Weights of a small GPT-style language model, trained from scratch on English Wikipedia.
Size: 10 layers, 2 heads of 64.
Architecture: RMSNorm before each block, untied embeddings.
Training: 252M tokens, 7700 steps.
Each number is 128 + 32 x the weight over its row's rms, rounded and kept within 0 to 255. Layers, rows and columns count from 0. The size above them is the row's rms in percent of the matrix's.

# layer 6 MLP down (transposed), 320x160, rms 0.0803, rows 169-183, columns 0-159
size [103  91  95 101  97 104 104 111 105 108 105  92  95 100 102]
[[143 128 127 133 129 100 106 170 145 165 127 106 183  99 140 125 152 121 121 118 146 122 140 195 148  99 152 109  93 112 134 152 147 100 125 153 141 167 137 182  57  92 122 172  80 132 187  77 113 146 185 157 151 150  66 130 122 117 112 114  90 168 189 130 137 155 171 111 170 115  93 126 134  78 145 137 165  72  84 136 141  68 163  53 182 101 144 117 137  51 147 138 155 164 135 187 128 132 151 167 174 117 145 149 144  69 106 129 168  84 128 110 158  83 116 183 102 175 162 107 170 161 135 133 217 115 154 121 137 112 139 180 123 143 139 136 117 137 132 134 107 155  92 145 145 108 137 144 127 173 140 110 155 117  85  86 160 159 140  28]
 [127 108 155  80 142 106 127 158 132 161 178  42 151 182 150  94 158 135 144 135 120 146 150 132 124 182 104  71 172 103 110 138 170 167 110 152 107  95 100 115  93 127 118 149 116  95 127 129  54 122 167 142 163  94  84 121 100  67 140 154 130  66 156  77 116  99 125 161  82 144 128 108 162  88 170 154 180 158 189 186  99 144 125 140 167 122 124 129 108 124 127 162  98 126 117 126 169 124  54 154 179  83  96 109 160 104  85 158  93 110  96 178 144 180 121 115 146  85 134 146 110 102 100 103 176  64  96  75 126  96 107 159 117 109  41  93 112 127 133 173 119 147 103 154 109 157 145 144  88 145 122 142 100 183 154 175 166 138 122 167]
 [114 100 158 137 171 149  98 136 105 110  95 145  92  98  89 122 111 115 131 180 116 163 185 124 164 116 160 171 119 141 124 161  72 134 137 108 114  95 105 134 103 177 151 108 110  71 137 106 103 146 126 103 103 168 131  97 124 138 111  83 128  57 150 140  86 136 101 144  73  78 103 171 148 142 137 138 217 126 109 120  96 106 122 108 157 116 132 117 176 108 140 112 195 115  10 156 171 143 140 106  87 127 120 134 127 131  61 112 122 137 168 185 180 148 132 124  69 140 111 115 134 140 170 131 161 149 111 136 137 166  37  76  99  66 118 160 169 111 100  93  92  53 138 110 162 162 150 115 123 104 122  85 130 137 182 117 114 134 169 174]
 [121 127 124 158 115 133  96 129 121 131 110 119 121  98  59  92 102 108 130 139 102 125 127 161 128  84 122  77  80  87 165 159 115  65 128 114 113 112 146 168  89 115 202 137 111 116 136 113 144 126  83 179 106 129 127 131 203  61 132 120  73 122 100 142 177 125 175 156 103 160 134 152 126 112 190 155 122 137 148  86 166 103 106 150 127 129 139 198  94 167 119 186 122 188 152  98 176 106 135  64 109 120 142 213 173 152 130 145 152 114 119 137 106 165 139  87 123 134 130 139 162 169 134 134 115 104 131  89 134  91 219 132 132  98 140 102 178 125 152 165 143 176 211 116 160 155 134 123 175 131 189 102 134  78 176  63 128 146 105 141]
 [206 157  90  83  97 141  82 162 145  62 103 119 107 134 114 118 145 132  94 108 116  89 122 131 120 145 208 116  67 136 169 156 104 124 171  90 118 121 138 109 104  99  99 144 154 116 125 204  83 163 109 128 146  82 152 177 137 118 164 131  91 109 112  85 127 159 100 150  77 127 124 103 133  89 129 132 129 148 134 104 136 161 100 101 130 111 122 114 121 162 118 142 141 149 181 209  80 100 132 181 173 137  86 161 142  50 104  79 154 106 126  82 132 140 111 124  88 150 143  94 151 132 149 113 105 146 121  59  74  55 196 148  87 135 179  75 118 102 186 116 116  81 161 123 107 112 127 117 111 156  85  90 149 115  80 130 121 179 108 172]
 [130 150 144  45 128 120 123 157 177 146 142 104 144 140 134 124 140 156  98 117  83  57 174 116 103 145 175 132 144  96  17 192 185 122 164 176  96 189 154 101 171 125  86 184  96 161 168 130 149 100  68 150 130 122  97 114 147  91 138 137 146 175 146 132 158 112 150 110 106 153 130 129 129 127 181 124  93 125 134 112 169 139 133 178 149  66 180 184 142 163 145  83 162 150 141 102 133 153  91 113 125 185 142 135  96  85 142 137 135 133 126 102 112 119  96 173 128 123 147 171 167 135 142 146 115 121 156  88 141 163  88 174 103  96 123 132  49 120 123 153 100 144  85 141 127 128 137 151 172 131 166 196  97 156 157 203 161 145 150 103]
 [ 90 156 123 105 127 157 143 111  81 105 142 135 117 203 118 136 117 128 138 119  92 139 104  67 140 175 149 149 140 133 102 117  42  94 117 160  82 116 131  86 117 130 146  71 164 140 108  64 137 159 153  71 105 131 166 138  74 186 107 162 164  96 145 120 138 124 126 116 111  99 107 130 125 141 121 190 159 153 148 132 167 142 115 122  52 122 141  55 156 123  97 109 136 107 138 125 103 119  96 130 171 157 124 131 131 135  70  99 148 154 172 171 100 137  98 126 161 125 134 186 152 174 118  97 111 162 118 145 156  84   8  98 169  64 166 164 105  82  87 165  78 120 159 152 119  90  95 100 120 105  96  88 135 159 107 114  91 165  89  90]
 [138 154 166 155 122  87 126 180 141 120 143 114 131 124  90 151 147 128 139  75 133 158 151 131 145 116 135  66 156 161  74 119 115 134 148 141  92 118  99 120 117  83 134 134 146 134 112  78 127 178 123  71 152 129 135  58 155 124  68 168 114  87  69  46  90 136 147 181 106 113 151 122 114  92  73 158 145  91 156 120  93 110 138 108 130 153 123 162 129 167 148 103 136 140  80 104 170 163 151 120 154 133 123 125 123 127 123 148 120 134 127 146 123 112 140 126 144  79  84 107 100 131 115 104 177 134 164 115 106 127   0 119 177 127 152 128 142 153 114 153 180 223 159 117 150 125 144 123 148 152 138 188  98 132 125 101 134 123  94  99]
 [ 98 117 108 183 134 118 148  97 160 163 119 111 114 119 149 189  57  96  65 138 127 157 116  78  86 137 101 140 125 128 145 163 130 110 140  84  67 115 134 147 147 173 128 108 154 189 133 101 120 176 154 104 113 128  81  92  53 126 107 110 121 121 164 160 137 169  92 142 135 137 132 140  51 105 187 134 132 119 100 143 175 134  87 133 115 156  64 107 121  83  81 148  98 167  90 185 148 112 110 155 186 108 164  94 124 129  80 151 122  97 109 118 130 164 127 110 146 117  94  93  70  91 151 135 211 119  74 185  49 113  86 130 108 112 135  85 108  61 137 107 118  60 188 121 140 175 126 140 109  95 161 110 107 118 121 108 141 131 129 109]
 [125 134 133  94 132 118 157  84 147 122 113 141 207 151 109 163 134 125 122 109  99 159 135 124 121 179 105 108 108  63 137 135 113  64 147 167 146 112 119 107  79 168 162  87 141  96 147  99 117 178 171 161  78 103  93 142 118  97 133 143 132 130 149  94 102 125 130  87 109 161 154 210 160 101  98 108 158 137 128 141 141 102 149 200 113 135 155 187 168 163 130  73 157  88 135 130 133 140  97 129 112  76 109 123 105 144  97 167 178 155 179 172  66  81 117 106 155  95  99  36 131  70 137 150 140 143  87 133 133 100  83 134 117 117 122  98 138 112 223 138 163 180  90 152 157 135 176 164 101 136 155 129 108 163 101  98 112  61 182 141]
 [138 108 162 115 146  95 146 100  96 158 112 141 119 132 115 104 100 130 121 129 156 135 160 147 139  98 124  80 183 168 132 150  96 168 133 190 123 173 108  95  76 108 155 134 182 114 119 167 115 122 120 200 150 132 118  99 135 117 101 102  98 172 122 105 130 140 147 153 105 101 138 144  77 142 148 123 144 156 158 137  97 130 155 177 115 166 209 112 151  63 144 165 189 143  84 123 124 142  66 112 139 134  96 188 181 175 119 127 123  67 123  99 132 128 119 154 112 115 152 140  96 118 171 115 158 167 114 161 153 153   0 217 141 125 140 113 113 206 136 152 106 118 112 139 178 107 150 148 118 106 123  78 145  86 152 133 111 174 164  96]
 [130 166 150 143 144  66 112 104 166  84 119 155 173 132 154 109 115  83 157  93  99 123 135 120  83 145  86 175 137 111 127 112 140 154 153 125 111 129  92 217 115 138 100  93 129 108 106 123  51 154  93 145 130 126 125  99 110 137 125 122  61 118  76  80 142 123 122 120 134 129 163 106 178 115  86 118 181 145  48 134  94 128 105 152 143 133 142 145 165 138 147 129  99 118  40 115  68 100 148 128 118 116 163 133 113 139 168 182 116  71 129 104 136 200 113 136 109 121 148 148 138 111 112 120 132 121 136 144 157 146   0 169 104 117 132 154 135 112 180 105 116 137 155 177 144 145 187 137  98 170 155 150 145 123 100 151 146  86 166 124]
 [137 129 113 103 108 136 155 129  76 111 132  82 156 123 134  94  85 138 124 160 173 132 129  94 154 105 134 142 141 123 119  98 125 111 133 140 116  97 121  81 122 112 144 156 149 129 125 121  82 158 148 134 124 100  87  76 136 129 128 128 130 119 129 126 105 139 129 130 103 124  82 146 110 132  50 112 179 143 146 132 148 180 141 141 130 145 112  93  80 176 125 103 158  74   0 142 129 139 108 143 129 121 151 144 129  67 138 134 185 145 162 136 179 138 144  95 104 128 133 122 150 133 104 137 109 154 119 111 114 160   0 148 134 104 162 109  91 111 109 139 129 134 126 125 150 107 116  90 101 100 118  92 104 115 119 125 127 101 125 131]
 [118 109  92 128  99  55 136 129 137 140 133 162 136 154 141 206 147 140 136 114 114 165 118 183 109 179  85 131 118 122  75 111 131 133 152 166 141 104 120 180 176  99  93  62 156 120 120 122 161 140 113 126 105 222 208 120 137  84 141  75  92 138  84 123 161 115 127 146 161 157 131 155 143  80 107 123  98 188 106 125 109 142 160 121 120 133 113 128 147 141 113  96 176 193  74 115 178 124 137  85 218 109 107  98 115 154 120 146 121  61 162 140 105 113 171 138 110 145 130 155 162 101 156 126 106 103 129 143 142 159  27 225 155 125 120 100 140 135 158 117  84 134 109 168 144 152 161 114 130 128 142 150 191 170 137 137 162 149 131 114]
 [162 142 170 137  79 128  97 144 163 162 142 106 108 130 101 181 158 136 118 169 153 133 120 127 149 158 140 140 102 138 124 151  92 152 145  93 162 111 169 239 156 111 169 107 140 155  90 140 175 122 130 138 185  85 114 135 129 105 155 118 161 129 122 171 150 161 109 107 117  79 139 126 102 123 123 134 101 135 177 114 107  97 122 125 144 147 136  95 164 135 139 146 118 180  22 176 138 174  98 160  98 131 137 175  87 105 113 164 172 184 143 108 132  88 103 129 116 128 144 135 113  65 222 150 129  69 186 132  55 130  34 133 129 137 108  92  94 169 171  98  99 137  97 151 155 101  72 137  79 139 143 131 174  98 161 125 142 119 105 147]]
# layer 6 MLP gate, 320x160, rms 0.0683, rows 170-183, columns 0-159
size [ 93  88 106  96 100 102 112 106 104 105  93  97  99 105]
[[121 115 138 102 172  98 136 143 132 166 133 123 210 168 120 112 150 176 120  97 130  94 156 107 115 190 112 152 168 118 147 118 141 176 125 134  93 154 142 128  97 138  99 112 201 171 100  91 119 116 162  97 144  57  92 121 121  69 162 154 119 113 166  77  84 137 149 144 132  81 113 147  98 153 124 164 115  91 116 164  84  96 109 172 123  97  89 168  40 115 158 115 116 136 128  80 131 110 112 188 171 138 110 124 168 106  95 224 112 104 151 123 184 112 134 134 141  41 141 150  89 136  95  75  78 113  96 138 126 122 155 151  83 141 114  74  69 126 103 153 108 152 141 164 125 114  98  85  85 113  96 145 118 150  76 171 143 166 155 105]
 [112 135 101 113  97 100 152  84 129 150 152 191 139  96 127 120  90 139 136  79  65 146  81 119 131  91 122 140 121 107 102 101 150  98  76  90 117 149 146 105 145  91 138 153 146 112 146 109 163 155 115 169 154 140 144 131 107 182 126  79 113 133 204 187 167  65  90 133 171 119  99 167  94 160 107  92 197  99 130 153 100 103 158 200 120 136 115 156 142 109 163 194 102 148 108  90 143 105 144 117 109  77  49 185 110  97 132 135 132  49 164 148 140 112 148 100 131 104 129 174 129 170 189 141 114 136 158  98  64 177  96 111 109 111 118 126 122  98 134  96  97 188 119  96 111  62 107 158 117 132  86 171 131  76  96  83 153 101 121 136]
 [ 31 187 163 146 136 176 128 120 111 106 116 164 132 109 148  96 135 130 124 180 120  63  98 101 160  87 172  93 122 139  91 156 117 150 162 132 164 144  84  92 120  83 112 132  70 119 159 173 128 162 110 138  96 141 140 152 190 171 160  51 104 110 130 125 117 163 131 147 117  97 115  74 129 124 113 182 133 108 140 122 183 175 156  90 105  63  94 117 190 153 122  88 107  90 125 124 105 149 148 157  85  68  79 159 131 119  92 117 130 102 171 158 118 172  81 206 138 150  62 116  95 169 125 119 154 147 119 112 158 105  95 168  97 141 182 106  74 161 142 141 152 121  75 158 132 111 139  96 154 156 175 128 127 176 135 133 121  91 115 157]
 [135 128  97 144  87 128  92 131 110  96 114 157  93 188 124 120 121 130 149  92 117  54 142 113 116 189 147 114 168 130 184 145 129 178  95 127  64 153 101 177 101 140 140 126 110  44  97 146 105  91 126 149 200 151 143 148  35 100 203 142  91 134 176 140 154 140 102  88 112 132 177 115 136 110 122 122  69 166 144 131 151 138  91 137 151 137 133 118 128 103 183 173 144 141 146 116 158 112  81 132 211 139  77 152 149  86 120  88 168 102 126  94 100 122 132  91 118 147 149 112 164  95  78 123 150 130  52  81 106  99 128 111 130 124 152 141 128 146 157 158 112 119 114  89 112 142  57 124  96 142  50 100 130 156 124 156  76 184 112 123]
 [163 112 111 141 107 138 135 104 106  76 116 168 153 124 115  86 139 197 175 112 131 130 140 202 146 162 130 151 156 159 129  72  73 125  89  92 108 104 112 110  91 119 175  91 145  97 135 140 106 152 106 138 140 116 134  89  44  87  98  92  81 139 103 116 171 154  57 124 133 105 114 169  60 148  98 134 197 140 132 119 154 112 126 160  79 114 174  82  91 196  93 102 151 122 120 188 120 117 156 135 176 143 154  74 165 147 147  99 138 114 185 154  88 118 169 118  70 139 113 149 139 135  71 102 149 133  81  96 127 161 151 100 179 137 163 113 138  90 115 107  92  79 102  77 118 100 129 123 121 106 118  94 137  87 208  67 134 106 130 127]
 [ 94 149  76 131 156 162 126 112 123 136 141 127 104 106 161  82 138 157 161 111 122 128  57 116 134 150 164 110 105 138  95  76 138  95  78 139 103 174 128 115 135 140 159  80 154 139  52 181 177 100 186 132 155  63 136  41  56 138 148 112 183 115 111 128 120 128 111 128 136 146 133 138 106 146  52 179 128 176 166 167 171 131 113  60  94 128  65 113 122  88 120 109 122 203 107 169 142 123 152  63 128 159 137 106  62 108 136 161 122 158 124 146 166 118 139 100 153 117  79 140 148 147 211 136 144  97 179 150 153 138 135 189 119 152  93 133 132 104 115  91 129 168 168 153 139 128  80 115 138 104 159 162 139  98 116 118 163 149 107  99]
 [135  89 161 118 156 141 135  88 100 156 113 103 149  82 169  71 137 123 186 139 118 147  39 124 160 140 136 140 146  99 158 162 101  85  89  90 162 150 137 140 123 181  85 102  94  68 123 203 155 100 132 112 176 148 134 100 155 137  41 113 192 112  87 138 155 153 145 114 128  85 139 145 121 145 183 151 164 142 152  95 109 148 125 130 145 129 123  59 179 119 143 144 167  65 138 150  94 177 153 160  62 118  53 122 131 165 118  99 126 180 109 144 135  91 128 154 136 115  96 102 153 154 147 104 124 173 112 153  86 111 119 161 116 115 148 122 118 131 188 186  99 107  64 147 119 146 158 143 173 138 109 182 131 120 187 185 148  97 111 115]
 [130 149  97 164 144 112 125  77 112 103 105 135 114 154 180 106 108 150 137 192 136 112 163 129 199 158 140 164 166 123 159  69 154 184 144 113  75 129 165 134  64  85 180 131 118 163 108 161 139 119 112 128 141 102 125 146  84 143 112  76 151 140 175 114 117 189 124  81 110  75 137 152  46 133 153  77 152 200  99 140 146 136 151 119 132 169  78 139 104 108 113 151 122 192 121 150 181 134 128 149 135  98 155 190 156 127 128  85 164 138  80  52 104 130  87 178 104 105 126 130 122 127 109 148 156 113  93 139 100  98 134 155 113 114 133  89 115 162 119 126 130 115 202 114 164 114  77 108 130  50  89 133  63  74 150 110 146 147 171 150]
 [171 124 205 150 132 140 169 116 121 134  64 180 180  86 178 151 166 132 178 169  96 100 133 107 194 187 131 122 134 105 133 157 167 170 148 119 169 113 134 129 173 150 145 116 119 141 146  88  79 148  49  79 100 150 122 167 118 132  94  99 134 136 207 150  97  93 153 137 129  91  75 107 140 150 106 140  77 104 136 131 171  50 158 146 104  96 111 134 146 134  84 160 180  94 100 142 169 149 150 135 123  93  74 129  85 131 158  78 113 142 187 146 104 141 101 148 143 147 120 181 178 164 128 147 156 179 131  90 143 129 107 166 125 136 156 147 140  99  88 166  26 109 126 124 146 142 143 142 144  91 158 142  99 155 154 125 122 101 143 100]
 [160 159 121 150 107 105 139 154 120 157  28 140 168 121 114 149 141 135 151 131 170 106 138  88 127 150 102 127 125 139 126  99 112 165  99 120 102 103  77  63 140 210 146 103 195 133  68 138 117 129 103 166 147 135 148  88 163 144 167 146  94 136 130 128 113 125 109 134 143  83  74 124 119 140 168 100 139 161 161 203 129  80 198  83 126  44 131 187 119  83 141 140 168  73 143 114  95 101 127 130 125 126 168 128 132 208 160 177 146 168 170 110 114  77 129 111 145 121 168 160 146 145  59 137 102 163 112 145 135  91 142 120 186 116 167  79 123 151 152 135  82 133  84 119 171 125 140 115 123 171  69 152 158  94 117 168 174 128 126 150]
 [127  71  73 114 111 179  99 131 152 135 154 115 199  35 132 133 146 182 130 156 132 146 172 169 138 133  61  99 164 147 125 123  79 132 113  90 100  94 195 172 147  90 139 112  77 179 162 173 176 166 160 143 197 127 135  92 162 108  97 127 133 185 186 152  83 144 155 116 141 174 116 198 174 179 131  94 121  76 125 103 145 126 155  90  99 105 101 124 116 100 132 173 162 178 119 133 127 115 130 136  80  81 111 145 132 117 145  93  85  90 114 162 149  98 142 183  97 137 109 139 107 110 132  75 135 165 121 104 126 129  91 158 141 113 133 200  98 129  97  98 144 146  89 167 123 107 132 112 140 113  71 184 105 115  91 120 107 109 120 145]
 [128 159 108 123 136 156 127 154 159  74  69 187 127 168 123 123  85  86 117  92 138 103 146 180 149 141 170 123 117 156 167 142 120 118 107 123 126 126 131 168 133  85  87 137 172  66 123 184 208 129 104  96  85  89 127 182 145 141 187 109 135 122 131 184  94 117  73 113 118  54 138 139 156 152 171 122 131 127  76 102  90 110 144 143 153 129 172 121 181 120  82 124 109 132 142 138 206 133 166  60 101  95 178 146 102 120 166 151 115 128 128 176 129 123 139 179 176 163 160 154  74 130 166  94 104 108 140 103 170 114 124 114 109 147 104 139 143 138 163  67 160  94 170 117  64 141  86 134 138 111 132 101 232 141 135 110  95 112 133 142]
 [134 159 124 131 150 118 134  90 157 108  94 186 115 102 101 147 130 133 112  82 149  91 171 173  75  58 132 117 138 114 103  68 124 136  81  84 148 113 110 138  94  85  96  85 166  85 120 108 118 143 113 144 169 117 126 141 142 122 108 110 107 177 169  83  98  40 132 172 159 138 112 124 130 164 193 111 102 119 133  69 164 104 114 139 203 158  98 178  78 123 153 144 162 128 116  97 168 196  92  71 121 103 134 158 144 103 181 161 140 112 102 125 163 133 183 184 104 115 145 175 160 159 143 115 149 141 142 133 136 151 152 172 144 141  63 133 124 149 117  92 171 131 172 115 130 177 134 141  89 175 163 154 174 172 106 152 143 195 134  67]
 [130 130 144  88 129  68 172 178 133 131  83 112  94 115  94  93 103 102 107 121  89 184 120 149 155 125  94 106 108 148  70 130 128 161 181 154 164 117 102 123  92 128 154 134 104 145 158 131 138 159  30 134  75 139 153 113  92 113 129 158 162 110 170 135 141 121 172 162 109 154 145 136 168 156 134 109 160 159 149 177  94 144 122 120  96 108 150 158 168 126 176  91 136 117 112 118  88  98 201  89 143 125 120  56 164 159  65 107 119 106 106 106 116 188 141 168  82 134  96 112 120 155 194 164 164 112 107 100  83 190 101  75 117 108  72 102 138  75 157 109 109 120 117  90 107 137 110 106 131 168 107 183 201 158 151 144  87 133 197 144]]
# layer 6 MLP up, 320x160, rms 0.0656, rows 170-183, columns 0-159
size [ 94  91 100  95 101 106 114 104 103 110  98  96 101 104]
[[100 138 117 160 143 117 167 148 156 147  85 153 137 125 130 143  88 150  96 108 108 180 181 134 100 152 176 165  44 168 127  82 165 107 128 135 175 161 147 126 145  77 195 133  85 126 111 127  89 126 132 106 120 158 115 126  86 177 110  87 101 125 143 161  85  84 109 121 121 116 125 141 168 135 109 145 107 148  87  92  98  83 133 158 180 186 164 124 119 128  88 163 127 133 113 151 174  92 110 149  98 116 163 121 131 179 139 108 126 119 195  94 128 155 126 118  65 131 107 103 100 171 117 158 135 166 132 180  97 149 130  96 160 129 157 142  97 134 149 144 159 121 110 164 119 117 167  78 161 164 157  66 145 135 148  80  72   0 111  65]
 [113 112 199 151 161 132 136 137 124  66  66  90 129 138 142  99 125 128 160 151 166 118 156 190 133 168 156  91 115 105 129 163  98 170 148 113 150  81 143 116 114 242 156  76 130 114 129  81  98 117 110 130 109 153 130 133 145  76 126 165 135 117 135  89  76 215 130 126 132  96 118  95 152 133  95 121 102 132  98 121 186 150  85  92 171 113 149 138 137 143  99 115 191 129 104 172 115 146 181 142 115 142 171  61 154 120  95  72 165 163  95 137 112 122 172 154 108 141 109  60 114 120 100 139 155  96  74 142 140 151  83 139 172 138 145 131 124 116 101 161 149  39 107 156 145 147 141 111 126 147 136  87 119 178 178 160 142 124 195  91]
 [103 146 167 164  94 160 104 115 123 122 165 132 107 145 115 108 117  85  90 199  86 112 104  78 138 103 202 127  77 136  65 131 122 158 119 167 121 180 181 117 126 126 113  81 159 156 148 145 131 116 171 186 154 175 129 100 200 159  75 144 118 114 179 166 175 158  91 151 122 132 160 161 153 138 197 169 145 135 123 157 191 132  66 189 146 125 120 121 144 157 160 130 111 175 109 127 161 191 145  58  99 116 123  97 122 133 124 141  66 115 120 138  94 152 129 134  88 156 137 148 155 140 165 135 179 132 128 115 127  97 136 147 181 165 134  95 168 162 134 178 112 128 155 106 136 126 149  66  93  75 121 151  98 124 139 172 148 195 177 155]
 [152  75 119 183 112 123  62  91 116  86  73  96 113 117 109 113 123 101  91  94 124 132  89 130 167 178 141 145 110 136 182 177 112 170 108 135 164 195 136 151 138 121 140 144 126  67 132 136  83 173  99 153 113 118 136 101  85  92 180 149 128 130 136 121 160 104 154 118  74 145 141 134 187 104 124 122 128  87 104 122 164 147 127 130 117 154 122  86  76 122 171 218  63 133 122  89 110 172 107 157 110 135 111 147 180 112 101 147 183 110 116 159 118  70  82 190  91 162  78  84 128  88 124  80 111 142 105 137 159  48 129  78 111 172 159 145 153 223 123 107  89 114  89 111 127 122 128 137 106 121 118 126 138 131 154  80 107 135 109  85]
 [ 99 163 120 120 122  96 140 127 186 122 195 140 149 118 165 113 141 105  94 193 108 164 109 145 149 136 142  89  89 146 204 111  81  97  90  85 133 138 158  89  95 197 149 148 140 102 137 137 154 134 184  87  98  97 135 120 128  79 137 145  93 126 157 121 167 166 178 135 102  96 159  61  96 114 103 118 148 105 100  97 154 126 144 111 105 184 126  87 136  87 182 156  94 124 129 183 117 163 145 130 139 148 123 118 156 121 187 146  59 171 129 119 106 140 108 108  96  82 112  82 129 143 143  84 171 118 116 124 181 123 187  94 115 163 175  68  99 135 145 218 115 132  81 145 193 111 125 115 179 131  99 113  74 146 149 167 131 105 186 122]
 [144 128 214 127 145  58  64 135 146 144 127 177  78 173 150 118 110 134 131 104 144  80 148 157 130 121 100 185 108 112 102 122 105 120 127 102 191 124 134 151 117  90  92 155 111 109 145 117 105 139 122 165 175 138 115 123 119 130 102 112  84  83 151 172  85 129 158 158 126  74 111 113 127 131 133  99 125 173 124 106  81 126  99 136 142  79 119 161 165 113 139 125 148 121 167 130 170 176 159 130 108  90 141 149 144 108 155 148  59 101  95  66 198 171 132  62 155 186 141 193 120 130 157 164  75 118 154 122 153  96 130 161  77 135  91 122  80 134  81 110 201  76 179 137 127 113 189 128 123  78 161 117 129 147  85 188 150 167  92 161]
 [ 96 129 117 156 154 114 117 134 173 105 126 174  84 144 127 128 160  98 111  79 175 127 142 159 127 128 168 144 122 146  75  96  95 120 153 130 110 106 135 151  86 129 167  93 163 189  73  88 172 108 145 176 142 125 166  98 148 136 143 187  85 110  72 137  61 140 109 150 165 175  92 141 140 133  69 143  69  94 145  76  97 110  93  94 152 107 126 154  83 158  96 121 152 153 154 118 114 112 124  83 140  85 153  98 145 146 131 178 124 121 117 115 152 165 221  81 121 153 149 157  87 110 105 131  89  46 114 189 136 119 137 131 111 164 121 116 102  70  60  76 171 108 128 179 113 178 123 136 114 131 124 115 119  67  73  89 171 154 106 100]
 [196  76 103 114 191 137 202 111 146 143 129 121 100 202 163  84 143 116 163  84 160 129 116 160  93 111 191 163 170 113 100 148 115 115 123 138 190 145  97 100 139  63 117 160 132  95 134 132 128 117 152 156 152 100 117 177 122  89 151 129 178  57  73 104 120 101 121 118 179 152 125 116 174 141  93 167 118 215 116 102  91 165 114 113  92 118 100 113 162 175 109 144 180 178 148 101 137 111 113 151 150 146 161 117  80 136 134  70 100 141 136  80 165  80 165 125  91  95 142 149  73 125  87 153 160 138 136 129 129 173 128 118 160 124  97 162 141 127 104  62 146 157 131 129  86  96 112 103  69 150 140 156 119 154 180 123 187 159 122 137]
 [125 124 159 172 161 151  70  97 154 118 145 122 151 139 110 154 120  62 169 111 139 129 147 106  79 168 138 120 126 155 170 146  66 132 114 165 147  84 114 160  81 121  68 113 159 118 154  78 112 141 165 209 156 152  46 136  99 107 138 145  88  96 111 113 113 123  58 119 101 138 139 160  83  95  35  79 109 163 121 133 131 130 144 151  91  89 140 122 124 167  87 104 117 129 130 126 114 175  82 155 106 109  91 106 120  96 134 137 115  73 118 116 117 111 107  53 110 154 139 136 100  99 209 175 134 130 137 153  89  84  94 145  93 142 200 108 130 136 178  77 134 113  80 146  77 134 146 149  88  55 113 113 134 136 153 169 153 106 143 108]
 [127 146 151 121 121 157 122 103 112 108 111  74 102  89  99 148 166  73 134 134 137 176 168 123 136 192 138 140 171 132 146 157  80 133 123 103 124 103 114 160 160 122  95 171  61 133 107 153 133  90 130  99 110 170 121 183  84 163 148 152 135  86 114  97 179 184 199  91 147 151 118 103 163  94  89 162 105  82 106 124 119 168  83 101 128 122  48 140 106  98  89  68 115  94 129 115 157 157 108 110 118 164  70 106 156 106 152  51 174 154  74  99  99 124 203 115 122 153  76  85 140 119 115 114 140 145 139 160  86 154 126 108 142  73 159 144 117 103 120  89 163 128 160 106  91 168  90 135 162 163 150 133  60 138 189 131 135 191 130 135]
 [134  79 123 151 175 159 185 157  75  70 115 131 133 178 139  49  63 130 138  71 117 109 154 163  96 172 159 165  73 180 127 149 148  98 170 118  94 158 131  70 156 118 175 135 200 134 122 159 101 110 127  89 136  90 125 123 102 126 174 119 161 102 108 143 110  91 105 117  57  94  99  79  94 116  81 152 137 115 148 123 114 106 107 115  94 116 125 183 138 141 147 100 110 136 151  94  83 122 124 116 151 132 143  74 144  74  71 122 162 181 156  98 163 152 125 102 157  64 139  74  97 144 112 155 151  62 132 163 105 153 150 101  80 128 108 109  84 147 170 167 137 125 128  95 201 101  89 134 130 119 130  83 105 103 100 113 105 123 136 177]
 [132  98 134 113 109 111 123 115  86 147 188  95 128 101 111 125 186 191 148 151 131 156  84 104 122 122  57 112 143 109  90 126 163 127 164 152 119 120 117  86 102 171 180 135  95 177 132 105  57 133 165 176 146 133 132  80 123 116 102 134 150 141 113  95 176 154 137 135 147 215 103 116  91 118  83 132 159 131 167 173 186 148 106 114 102 116  94 145  76 131 162 120 125 155 112 111  70 103  86 188 189 158  66 111 120 124  76  94 163 135 128  90 130 139 117  88 118  82  89 118 177 124 135 186 135 155 121 155  67 148  98 120 162  99 177 115 141 108 102 213 133 162  80 128 170 112 173 145 132 139 122 143  53  91 156  97 142 155 102 125]
 [119 161 169 108  96 111  68 173 112 146  90 197 110 169 141  78 142 111 126 133 102 131 104 152 135 103 110  78  87 156  92 160 136 135 142 150 170  83 124 135 147 131  81 106 112 113 150 140 170  76 144 134 145 103 114 138 124 127 115 139 116  98  89 156 133 157  92 108 100 140  88 149 141 124  84 157  27 173 178 154 126 162 124  85  92  52 135 133 132 120 108 129 105 119 127 133 116  97 193 131 161  81 138 147 129 135  90 132 109 149 121  88 201 113 120 137 144 171 129 135  48 106  98 227  53  92 103 131  62 119 107 157  93 145 127 125 114  85 152 105 105 127 169 133 130 147 147  69 144  82 117 172 108 131 148  86 150 108  53 162]
 [130  85 145 155 146 202  58 127  66  92 131 163 126 145 178 163 188 157 170 147 154 117 147 136 120  89 136 150 176 129 158  66  86  99 110 125 122  98 127 107 141 172 174 138 128 137 140 131  98 100 220 106 157  77  56 151 158 135 133 137 123 103  89 207 127 133  79  99 165 108  95 119 145 135  96 142 145 124  85  96 173  93 138 144 165 127 176 100 154 127  73 151 116 175 127 114 151 108  95 169 108 106 140 184  62  93 167 130 142 122 127 114 168  92 102  85 143 120 199 156 106 134  72 149  89 142 109 132 141 141 120 153 145 169 101 114 140 109 117 139  98 147 126 136 155 104 114  84 150  94 118  73  50 123 112  77 132 117  87 102]]